config.toml
num_key_value_heads = 5
head_dim = 32
rope_theta = 10000.0
init_std_up = 0.0461
max_steps = 15268
Each number is 50 + 10 x the weight over its row's rms, rounded and kept within 0 to 99. Layers, rows and columns count from 0. The size before them is the row's rms in percent of the matrix's.

# layer 3 attention query, 160x160, rms 0.254, rows 0-19, columns 0-159
068:43 48 47 64 50 22 44 56 61 29 60 40 44 52 57 46 69 54 41 37 37 38 54 64 46 38 69 49 63 61 51 46 38 52 49 52 45 65 52 61 44 47 45 56 87 50 48 69 50 58 57 59 29 54 63 50 49 42 78 29 59 56 63 59 59 62 51 59 44 43 54 59 43 44 45 53 62 54 46 64 61 49 46 48 50 41 52 58 56 41 44 41 50 52 56 50 44 61 57 41 44 51 39 41 53 40 61 44 51 64 46 62 46 60 43 41 53 53 43 50 45 49 49 63 38 61 50 56 41 61 29 69 68 48 40 34 48 35 45 42 34 67 69 46 52 48 51 48 57 46 53 44 49 53 46 51 33 61 48 42
082:50 50 43 35 57 63 58 46 44 53 25 41 55 44 40 48 53 51 52 49 69 61 40 43 44 60 38 52 28 37 51 37 46 33 59 48 50 45 59 32 50 61 57 53 41 38 46 39 22 54 57 58 68 58 48 54 59 54 48 54 51 56 27 73 38 56 52 49 35 61 55 49 56 53 45 47 52 48 53 39 43 43 62 38 72 59 56 40 45 53 51 66 32 43 62 61 34 35 61 63 52 40 50 66 51 57 53 46 52 41 51 61 41 47 55 44 51 55 66 41 46 38 29 77 61 47 49 62 43 47 60 44 41 31 41 41 43 52 51 52 50 33 46 40 44 66 50 55 54 48 62 54 41 44 45 61 59 65 64 55
068:54 35 43 49 53 44 62 47 52 38 60 43 66 52 45 55 58 52 33 52 53 57 56 50 51 39 66 62 40 63 44 44 31 49 54 53 54 47 58 47 35 88 38 74 55 58 57 51 30 49 66 61 46 60 55 58 57 51 70 44 66 57 68 74 45 59 43 54 40 40 67 52 53 41 51 49 47 41 62 40 56 52 46 54 54 36 55 42 55 48 73 42 40 57 56 55 40 46 64 54 44 59 47 42 51 48 59 44 42 50 52 58 45 58 51 38 61 52 43 45 41 33 28 59 53 57 44 62 31 40 37 46 57 40 40 24 53 27 38 51 46 51 59 53 61 53 56 47 51 52 63 50 61 59 53 59 49 66 47 54
101:53 58 36 48 40 54 49 48 53 58 31 37 54 51 40 51 55 42 70 54 60 60 35 32 35 58 36 46 36 28 49 44 61 54 51 40 62 39 58 40 45 60 61 43 30 49 51 22 31 44 64 62 63 47 49 54 55 49 53 58 50 55 28 64 39 51 54 35 49 55 51 53 49 60 48 43 47 42 52 50 41 43 55 48 57 61 53 44 55 56 53 63 43 52 58 48 24 36 59 60 60 34 41 57 40 55 45 49 35 30 40 64 37 42 42 33 57 45 64 47 49 45 41 60 64 50 48 68 49 47 58 25 49 38 34 52 49 49 51 43 39 40 49 49 48 58 49 36 53 37 51 67 39 36 48 64 50 54 66 45
086:54 48 63 60 63 32 60 50 32 41 61 58 54 53 56 53 43 42 53 59 41 51 60 65 69 42 55 47 69 51 49 61 33 60 45 48 19 57 44 71 58 32 54 55 55 61 55 67 36 51 43 27 49 59 54 42 40 50 45 52 59 48 61 44 67 53 47 50 43 46 60 50 58 46 51 57 49 57 46 49 51 63 47 40 41 36 45 48 53 49 55 35 52 62 44 57 53 42 40 44 40 67 45 47 61 50 58 65 54 61 66 26 65 39 31 64 39 58 42 44 56 49 63 38 40 54 59 29 52 59 39 61 39 62 64 42 55 46 46 50 65 57 57 48 35 49 52 63 54 58 55 31 60 53 59 29 41 46 48 55
094:58 53 45 50 43 55 47 43 54 35 51 41 62 50 50 53 46 57 37 45 47 49 66 72 47 41 66 42 55 61 58 51 43 53 41 46 45 57 43 64 43 56 51 70 70 49 32 82 63 48 67 43 30 43 52 51 34 31 57 37 63 46 66 36 42 46 54 57 47 45 53 60 39 46 46 43 59 47 41 48 64 58 43 52 47 29 52 57 40 47 75 52 52 50 64 45 72 56 34 49 62 59 47 30 54 47 48 47 45 64 52 41 59 44 46 53 64 47 42 59 40 34 62 49 41 59 51 60 37 45 38 72 50 56 47 38 53 33 36 50 43 64 56 54 62 37 48 49 61 61 46 49 50 64 44 46 65 52 38 58
080:55 49 41 55 40 35 46 37 63 51 57 37 63 44 47 55 49 49 29 55 56 52 40 62 49 43 70 60 47 55 59 34 42 50 46 49 52 48 55 49 27 68 26 62 64 51 52 61 50 49 53 47 41 58 59 53 59 46 57 36 72 43 62 43 39 57 50 59 61 37 52 47 42 41 34 45 62 51 51 34 58 54 39 62 40 26 52 50 60 58 69 41 48 58 64 53 50 56 48 45 56 48 63 28 39 44 50 29 49 55 37 42 51 61 52 46 61 43 45 53 45 40 56 64 55 48 43 55 29 55 37 69 71 42 37 52 41 38 34 43 54 63 59 59 53 54 58 34 43 57 52 54 62 66 42 51 65 64 59 50
111:52 41 42 54 39 51 46 37 54 46 31 46 51 45 45 45 63 42 62 52 61 54 40 26 31 65 31 52 46 46 42 51 77 53 50 53 68 46 67 44 50 56 50 35 34 56 48 22 69 46 52 67 63 46 51 41 53 53 56 58 31 61 33 48 43 55 46 38 59 63 33 52 36 55 48 39 50 45 48 62 39 43 50 46 50 73 41 52 55 50 42 55 48 41 47 45 38 55 39 55 57 32 42 58 41 50 58 45 45 30 28 71 46 62 56 40 45 45 59 41 55 58 41 55 59 54 56 62 48 46 45 30 51 43 47 64 53 72 54 44 39 49 44 57 59 58 49 37 51 35 47 53 39 36 44 63 54 50 56 41
132:47 35 40 58 39 58 43 42 68 42 47 51 59 45 56 51 55 54 58 48 46 49 44 31 31 56 37 62 53 49 45 55 63 53 28 60 69 45 58 30 49 51 58 44 37 56 64 12 60 51 52 50 59 41 57 43 52 40 58 53 40 51 33 46 54 62 48 42 51 46 45 44 48 51 56 37 53 52 53 57 39 30 40 49 49 91 39 53 54 47 32 53 53 44 40 44 36 53 46 47 40 43 35 62 45 53 60 59 56 45 34 51 50 50 53 28 47 39 58 41 55 60 61 47 57 47 55 62 54 47 61 29 53 45 47 70 48 67 65 42 45 55 33 64 43 62 52 41 46 44 41 47 38 44 53 44 49 56 54 44
115:56 48 50 55 43 59 58 46 48 38 51 49 45 50 47 52 57 52 64 45 43 45 63 30 55 41 49 46 43 43 40 56 45 54 50 54 46 55 55 57 60 47 63 49 37 53 51 29 32 56 60 46 51 47 57 45 47 33 39 49 45 52 37 66 70 49 51 39 46 60 55 44 53 47 49 36 50 60 38 48 43 29 69 42 57 73 43 32 44 37 24 54 48 48 56 62 25 44 55 51 40 48 36 62 59 55 72 78 50 40 49 48 48 47 54 48 45 59 53 42 65 55 50 45 42 48 62 46 55 47 46 20 35 51 69 38 64 57 60 41 55 44 70 45 48 74 42 60 63 53 62 48 48 40 65 49 36 59 66 47
086:54 65 51 43 53 36 37 33 61 58 60 31 47 64 54 48 41 35 49 57 31 55 53 56 55 38 58 50 51 47 55 52 61 47 55 57 57 67 61 56 36 55 36 50 57 45 56 75 19 50 39 58 57 57 53 59 47 46 66 40 43 50 57 44 61 44 42 50 66 44 42 54 42 50 39 59 44 43 52 50 42 65 33 55 53 39 52 55 55 60 84 57 49 68 53 45 50 54 51 51 45 63 52 25 47 53 44 38 38 52 38 37 74 59 41 52 57 65 50 59 49 51 68 53 41 49 46 39 50 48 43 74 62 46 48 56 50 29 39 39 52 54 52 57 45 48 44 39 46 49 49 49 64 56 40 60 64 45 38 65
147:53 46 43 51 46 52 44 33 65 36 41 49 43 44 43 40 65 39 52 51 50 35 45 39 35 51 41 60 54 38 56 51 68 47 40 48 59 47 68 38 41 58 46 31 43 48 63 27 64 52 41 51 64 47 60 46 55 37 59 52 51 59 50 55 51 67 40 50 54 49 40 42 36 50 53 27 50 58 50 56 43 31 35 56 45 74 48 65 69 53 35 53 46 35 38 38 39 47 50 52 44 37 46 59 34 57 68 56 46 41 29 49 47 68 58 37 53 36 62 43 63 67 63 52 54 48 57 64 51 53 41 35 63 39 45 62 47 70 45 31 43 55 33 62 41 60 56 44 48 45 35 50 42 49 45 49 46 52 53 58
123:53 52 60 66 50 65 68 73 42 59 46 63 45 29 59 59 47 69 44 47 45 57 57 55 58 44 41 46 47 54 43 55 33 50 43 46 45 40 31 41 66 42 70 60 46 55 39 57 49 53 55 38 30 45 48 50 49 42 35 68 48 39 46 47 57 40 57 46 39 54 66 46 63 44 68 50 51 52 52 43 49 28 58 48 59 67 50 44 49 49 22 46 51 47 47 59 48 40 72 49 47 58 38 62 65 51 50 74 62 44 72 44 39 41 58 53 46 32 45 60 46 38 52 42 49 40 44 44 57 49 63 44 35 59 59 38 46 61 79 64 52 49 56 49 61 56 44 55 54 60 62 46 49 48 56 51 40 46 53 38
128:54 56 54 46 60 60 59 67 44 52 54 44 64 59 67 73 33 51 45 43 51 58 69 50 60 52 56 44 52 57 48 44 30 53 62 52 46 62 26 63 53 31 59 69 77 50 48 64 49 50 55 45 32 56 48 59 41 53 39 53 57 44 60 47 46 35 49 48 40 45 60 58 58 52 42 65 50 49 54 39 50 59 60 39 42 44 47 45 41 35 67 53 54 59 59 57 58 68 40 45 54 59 43 45 68 47 44 43 59 62 75 52 53 36 44 68 56 62 44 59 46 45 54 43 34 64 48 42 44 51 67 66 37 64 71 36 58 38 56 66 51 55 67 41 51 45 42 47 52 49 55 50 55 60 67 39 42 46 60 46
104:55 47 57 62 44 42 46 39 40 45 41 58 50 53 41 33 64 46 53 64 51 36 31 84 51 38 47 47 56 45 35 51 66 46 48 50 40 48 68 66 48 62 30 37 44 45 43 50 42 42 48 62 65 61 34 52 50 44 56 45 53 62 64 43 35 66 42 61 58 47 41 57 48 50 45 44 52 48 42 64 58 69 56 58 54 35 67 45 55 51 63 44 49 54 45 53 56 34 45 50 58 58 65 62 38 56 49 41 50 40 32 61 58 66 41 32 48 67 50 44 53 57 27 54 60 54 56 55 46 59 32 55 64 55 42 49 57 51 28 49 45 40 37 39 47 39 63 57 44 39 35 55 53 49 37 63 61 51 37 56
094:47 58 55 66 66 39 64 55 48 48 34 48 59 45 67 61 50 79 41 52 52 48 64 59 52 45 28 54 56 57 55 52 64 50 44 57 56 55 44 54 63 45 55 44 50 56 51 40 63 52 40 46 59 55 34 45 41 62 49 59 63 41 60 40 56 65 57 73 41 51 49 50 52 32 44 56 62 49 39 63 49 42 64 39 60 58 38 57 63 43 50 59 54 52 39 40 56 56 39 55 40 51 52 75 56 59 62 53 53 61 45 60 49 61 56 64 51 51 47 67 56 61 79 25 48 70 57 50 45 47 63 46 53 57 65 52 52 50 58 53 42 65 18 53 69 52 43 54 54 50 42 50 53 62 40 57 45 39 43 60
096:58 51 61 58 66 58 64 61 45 44 47 56 46 58 39 53 52 50 47 67 54 38 62 68 63 58 39 53 58 51 52 36 69 45 58 44 51 69 48 63 47 49 38 39 54 52 42 55 61 59 44 50 48 54 31 50 50 60 53 67 27 60 62 49 39 50 41 43 52 52 37 73 52 36 70 49 37 45 56 60 62 51 53 59 62 31 48 53 52 58 46 40 47 46 47 50 62 65 32 42 57 42 80 55 38 46 43 33 45 50 46 62 50 65 46 54 68 58 41 55 49 63 36 58 48 63 58 54 42 62 43 43 54 62 54 71 48 63 50 65 44 45 42 40 51 32 54 61 38 52 44 50 49 70 43 54 40 35 32 55
113:40 47 67 46 47 41 54 53 31 50 59 64 67 49 52 50 62 46 47 48 42 63 61 67 59 50 40 41 53 50 43 55 33 42 53 44 39 39 54 61 50 53 48 52 22 52 34 55 34 46 39 48 60 55 34 35 41 55 50 62 56 47 60 56 22 57 67 54 44 67 44 45 53 65 53 53 50 42 37 46 54 50 61 48 52 38 61 75 35 67 47 48 51 51 54 40 50 43 30 70 56 48 46 53 50 49 39 50 40 61 47 59 60 44 45 56 46 49 47 35 40 56 30 55 59 62 31 57 47 46 46 59 50 49 38 39 62 53 54 55 46 41 50 43 33 45 53 39 57 40 72 45 24 50 44 64 60 33 64 40
109:56 22 61 59 48 41 56 50 56 42 59 71 54 69 29 40 46 45 61 50 45 41 44 63 47 48 36 54 51 40 30 57 54 50 45 33 48 61 57 45 56 45 46 38 53 48 54 39 34 59 67 36 59 42 29 57 53 70 51 35 63 51 50 61 64 63 62 43 57 30 48 40 44 49 39 62 59 56 47 60 58 56 55 43 43 45 61 40 50 39 61 36 33 53 47 54 50 46 45 41 54 40 61 51 29 68 47 54 55 44 58 67 52 41 25 29 40 34 50 62 56 35 39 47 52 42 56 57 50 48 36 40 57 38 63 59 53 47 52 45 46 70 65 50 49 53 53 44 57 54 44 55 40 48 60 50 46 57 61 42
102:57 48 54 34 51 43 44 51 31 42 43 59 37 44 22 47 50 47 63 60 48 63 46 49 51 54 52 43 61 50 48 70 64 33 64 51 44 57 58 40 49 62 48 53 46 48 47 62 46 47 45 48 50 27 62 44 54 37 48 50 49 50 51 46 48 49 41 63 25 58 54 57 66 49 59 48 52 41 55 63 55 44 50 59 49 37 48 43 48 56 48 46 54 40 41 46 46 51 50 49 74 55 63 50 47 39 35 46 55 35 54 39 62 45 45 58 48 62 73 58 36 35 27 38 42 40 41 37 55 58 34 63 30 43 49 61 44 53 56 50 49 46 30 61 48 33 49 38 38 28 52 55 17 45 42 64 48 38 46 47